python train.py --positions="rope" --qk_norm=true --bias="none" --tie_word_embeddings=false
Each number is 128 + 24 x the weight over its row's rms, rounded and kept within 0 to 255. Layers, rows and columns count from 0. Numbers have three digits each. The size before them is the row's rms in percent of the matrix's.

# v: layer 5 attention value, 64x128, rms 0.186, rows 36-42, columns 0-127
# o: layer 5 attention output (transposed), 128x128, rms 0.36, rows 36-42,100-106, columns 0-127
v36 089:167131091147097130134134098128153129093132145136133142095130149171122177125152150161131118162122138149067121150106148104153107118135118123130159102121125142124112086159162109107119163124124152100122140091115108107125105152144115175146133134137127168129138097145113128136076104093128148070146148119098123127148093168128108142142129169162106110093144109108136154111136153158089162185092
o36 094:080157138118127172107091135090109156130147131105134105140176146141118084162122128136139157128121105105148138075119173097110141129082132141123133157146128088161141154097127136146125117116178100138123105093137133167151155102094120117144138172122135098117160103123121153129122118091130119146121188111128119105126148112123123129097162174134159141147106148145079140128131085167114088098142
o100 092:136106131137156120150109148126115107166099107125116085131122121100153128094078167122121097137168139117115130165101124139051152146170140094130100124128120165093091139154136127144140119138147162127159125155139171131121150107137180154134121104141101133116097118177126096137115108185108120141123073128084127167142127116091106176127124125149157080133127124107136134136112125127149114160126
v37 096:137156109136106149120184087150159120114135128133117130152154113143097078127114145129143112112150118112136162087123103168128132219114144101137120132123156118117092132153143118105120096158125145068100115134105112119112162115112119086122124077124118148119118144163155164123136182154153104131130094130169117119126140109124160158141108095114117120155112122140118134171136146093163108137090
o37 096:123112152137127152166146119143110129121110116085173141082124125134127174145121100131133144137118127159124148101121104124119104087145131150158147083146114145104152133124147149131153142131153140075122165077141131096134118124167151109161064111133159155132101122078071110149107130131113125152121107110117095156096144166150096142146091111146129128089131142113152112131120144166098177172121
o101 101:150146106134097078120115116156099132103154122118109109166150158118162099094155148123153132147123171142109134121126172083133154126126096128116163185128147100146104129132102112099132125128108138181141146134135145154111130165099136179135134191115127140130146135150135126121155110122132133083158099137110108105085136118137102083104123123103111132118169117063125148155148134097136088092138
v38 108:143099099089144131141139139139140104130152104131171133110144075126139116141135137116123108096131141132097111135137135140138128127111096105109144115166110138124143066151154107084131121093165108141195102145125102120097103159141132150129139146096166120143133135177096088144139159168113101127142106144126194131122107115152147122105093124148164120094060131182147122119140133143130127125166
o38 102:136131127121159145108083110130149154138099125155094109140108126154121133116137156142127128146072122177106159172178113151099088125147164151100124132118118141142078119107143157113147112169147114085104110091099160121140123093127115144111129126171087099158157101165121146082123133107135116154125144134123120145138155123146085155133144141117119127115161097087077137122147171089144120159134
o102 107:145141111118111135115168092118123133161093135121172106113109125151139140141078099115158151167188135130152106118075189149143151133153093133121119148129124091098104123138141138126154129083122115145120126141134107112103138071159166092148084097139143149126106183108141112157143139126131148078128118163153118106121132159102130128123153150083128122093105139140123132147129096150083143129148
v39 101:133142111089119083164199124168127131134138133125140100116117117151166132184093147143125133159107111175172125136126153131124108154144136125183117122164125102116118116133117126130136136100126138107163111119114125109124113163048141123092129148148137128163119129098138114115145114111096136119124167105145166096134141108125113146090140171087141126140140183110138113107081126122092096114101
o39 096:108087107151133130154094123094095096157153118142094145133120157163159156097120120111112113128114098112109156144160093127102149124151158085119169099130168141151141123165122177109120114148175153152080103129139150169114136138171104107142124123114117145089106084120146176104124098111089119152108115155132102125104114086141110148125155135139116161085147130156122151114140155138155142107117
o103 098:148153193087142167106130078131135143125079165098104081158152121099130141120125098122121118129157137111145122115107177134119132119130107135130094138121111155141149121101148092121091154107161096110121169115138106102156133104138121108152132133099145168166125128139120142131131165136170124144113112074113131136146089140124144110098145140152113113079129077179126149125132111115170169154137
v40 088:113152141141113159141137147095147116129140154127177104139115133115208132122157108147132112120113110106174124181104109126122112080125115145116143145133135129146114126161149116115111142140129112132111130107131135081080146135103167142112149103130056125135108150174088117109126148137140106131131108140121119184128121132116095110121091126123154081129109114182133074135132157150112150182105
o40 088:103149121113099168117109139114165166111106127154147115117131092134130145146134117077126117103144120144137136123152115162129120118093092117093107152148125088126109082118124084163133104134163131112155065119117115144140133147128140120130127121172105106115121126148139133142159159151107116117107148126215144122103150083141122146145173096170152129130116144092104123123104147179174110100153
o104 097:117126168169152079119112106157063104177171114126120129123096104187107114111126117169141159155165155110088105101128136092118125136136136107141160138121122143163116160111160157109161104131096149145119158149147142122162098094125126101111134123102175153153127139139108124122121099095111166115130139119104115116110097160123152116136114165118090092143132136107145103156145108149094120146103
v41 099:130141187184134128094137100143056129131127141110112155113104115127094123109150116119114124134087112148146095119110128113146118120156132121136113144155104153100129120177109118089080121118136174149159159129158105162079155133100151116122137201109101145087117125150137134165127134127117160137109131112118135175095120136137111155159121103110114120170109146116152122137158158123106110131091
o41 098:119135136070122140109122148184164122161125133059137151104145153180086121136139100082102147144146142111106144123097115143147099144103145136126129137148110156134119111141103136128121125119159163113097129134137116100172121110128129132146164136142162115172138099124147125154099134141131154145152165139118115147147091094097127129108166115154074114125142127118096129053128130155114141076113
o105 104:154081151153149112150129135094085143089137166192115130180135132119131085113086177108099086121137162152106135118145106113122126118118131112135133098130121148122156135139155143141166140129093155135169162148140150122136162117122116142122096105161138125071093146104111167128155092120126115117145126116148109094109156142131141109117105113079143142081161141102130091162157128126122151103124
v42 098:135121121096129137127094123136126154091089128129131104160139109129127140131112116124140125124117128157120131165136108122162145106091110130156131181075078138165086149143116118116140121130136105145141121104191127139134117121103109120131145100144156078122139140116116139126127086092122162157144196099105115154163142102146136162141163124105151126147106083164074111167117143081128138162088
o42 104:124099121142154109148123131108162130109130135058134149134137124149143084095150153166161075132136102112150117134157104140142113121116172122106149116119138125178175064126116111134115121156124104094126141126120148083154117116127114144129140131133135111124125100133109114127147135189171122164146101132117135089155100116102108124163110103124120150132114139135155142131120117182102148057176
o106 086:156122139172142156140165124177131086165157102140124132126131097107103140114116096093117148164115141126113152109167139142101111133093103140131135108122169117109107132132128111110106123150143156135133110127134082178161123116135099136078084158105122100132109105162110079112161151096078146142117123121155124162151179152119153100154130126161115099137119148157138084116113144129155092159104